config.yaml
hidden_size: 128
positions: "learned"
init_std_up: 0.0344
beta1: 0.9
decay_shape: "linear"
max_steps: 7563
Each number is 128 + 24 x the weight over the matrix's rms, rounded and kept within 0 to 255. Layers, rows and columns count from 0. Numbers have three digits each.

# down: layer 4 MLP down (transposed), 512x128, rms 0.115, rows 495-511, columns 64-127
# up: layer 4 MLP up, 512x128, rms 0.13, rows 496-511, columns 64-127
down495:137172156092137116168159099099124093144119082116078119113083181157153151141097115151119108147107114149143129140138132158123136090127129170163145129107088112166133114123146121158157158118100167
up496:136139102138130129122082128126126143122132187124114121137089109121124142141144127115147094115148128130068168094106145159147142120172088116135111148127138117096157133120132123127130107126084141
down496:115127130164151123138169096090084143123147132114154058123139075125123166103137108156123140134118114074103101110131110103137136098158134118120111102141133178121153137113153128140135131115135144
up497:147140150099105103130089137151084124152151132121103088100118087124171170117110102128108083137142126142123096141131131127141124133137103131111141151111184118161118140111147153107136102134093104
down497:139150069138123106084120120128139155157109098143131111158126127146151118120097172172161159125105122125091123151128124102099098091095162139109128136108119127117139165140138117149168097120137112
up498:190121167109143099171162121158133139136085115132155137136137141123142121132138094139145147154103124172144090168161114148118128121127083093136131062116142102142110146118137108114109130120134093
down498:111112117164147144106114141149145118147132113147118144111129141165134122119107119128111114129155092144114168147148171105184118124143123101106132131116111154086177149097130113141099102126115129
up499:165098162048113114137116117122126130151155140115152110119124129156142112118122104114146159152154093095145080097142127106113117104135126140144171142102170120114116114105108146104113144168135144
down499:085102157141133168160139100149193173138139077109106135077126116132110138150107124123150135120102172105154134120139152132166100117148101119095149182156140127109150131100070122141138094125151110
up500:133141107125120111120133106131112135131121097130106081114173111107117147144096135143140139116129137118125109149098133128151130123141093112123151159119148146103177138106135163128139099149128112
down500:125120138131116132128148125149139122126120123121155112125100141092153131124134116102106112132145136187149129130159091145098102127110139114134135132113142135106109150112128125142132142109157151
up501:196098147102101128168150141166132146147159143153143120152107146126164094081110104152103105094096127134132153127138093110140111096122105113128134145117126113147103122125132145120137137142131086
down501:093115155134174150110114101091118074135146143094128134112107105133100094129133162141095079093159146143141137084149132117111139128110114133164150137154153161117120133152162167095108093108113137
up502:141192135129118150168106125147120163108149147135124149133131149149125154122133144105157143134113125085129134146134135116127115122178105117130159159114106133110148156134083103112131117129098132
down502:139068140132138099141125125120131121143089118090110137155116158133147107130118090112133137100100124130140111113122120142134098108113186148128127133141116142131122127106142137153119094155133168
up503:120099073141133147156092182149145157073086148158158103149140154095127146169145044114144134119124147161133143120120145111166116072188084126159137124149127088132159182111138137152108100131100148
down503:078110144119149110131143159126056124154151123146068145128130129111133134111128105101089072101058132134104133104149129126140168143199109110141151125109155128166097147149157133092147135140083189
up504:146123146123087150117173125166087124133148126121151132137153097085136155123129118145160087127144133105122092169125145142142081086127124096138149105116123117098158170131093146127071094135131142
down504:174124101155121149117112147138107147122141111132122135118147129127106129142088100161139147145133124045171172199130141090138174091128134118162157145159154097137124145099114153131113156147096163
up505:130117145152149129118107123100164128121149109108151128164113132125113148131112157138175101143136126117109126145086184117140153127119098130148137153119104114134139142108099131125143125137136082
down505:140105116120140130143136096123129108134096132134115137128124119121143153128121119129127124111107114126141139129126126149119186107151092127088121112170137144121140113128117100147134133160147159
up506:124157136150102131150101119127128135126130139128114138135136151114133137157103150133174106119140200166084163114118147097087134130083123119174109126130096117142165139112103120096126139157146133
down506:133151135117125124137111146121118152139142166115144130098130113131121146135132108139158112132149107138123117134128104134146131119148169145142097138142125077155110136136134139137131110092144124
up507:179133121155136130103137112132085088169160128163130132111152125135202123135085134117129137100123129138106109119137112123105119140109096096157130089111139114150160127121155138133128095118148127
down507:144098148124155134152106104152136116106118109080126125164139126155095144123108146132124101107116148147143117156148120132106121112122147149118111099087116142119100124159133143134135152122096169
up508:161124122147119162120141111143098112122113126156107127112129164118127077166113126107133142101093127174147092121133153159140126142128151076123146106098150071093177175100124087136107116154153151
down508:140130111148163152131138149123097135127150118171113119159101172109113124144154118153129120153125113152166132118119113139139219129152124082151128134107154084121126115102133142137119111112116111
up509:171120131135152160108108120153128143155140154160112104131129156157182120160119123100142161109111141111168146143122120120140115106123092054152122098112092132116137139123143130143091127135141129
down509:084170147072119126143119191120121139134169102088108126141081166076125126120133112160115102140108209118112143150142080116109094149151153130110112116152101139110177159139119113107189171118111126
up510:147137091113099110128125132129109121148152163131129125142133133122144112126136133121140109144163126142147138118136153156148128148104119126130118125124114102116084127092134095132125157131140128
down510:092143125104160149113157126106123135120092093116132132115134134136093141103115141120167175120133123142130149119139144119114118122138102142121137152090120138125127163085146145093111094125126144
up511:158131136106153136132113168147159170102151133145131123134114160134150135130127126121122127094090142125133166154114143136135131145158154077141119146148100139093113153108092155141104107135158136
down511:143091156119144107125132165115119094127150115144144147108125158125117133124098113125061101141129099125132106138151108104129085106142187118128108106157132171108134136128144105113130128115102145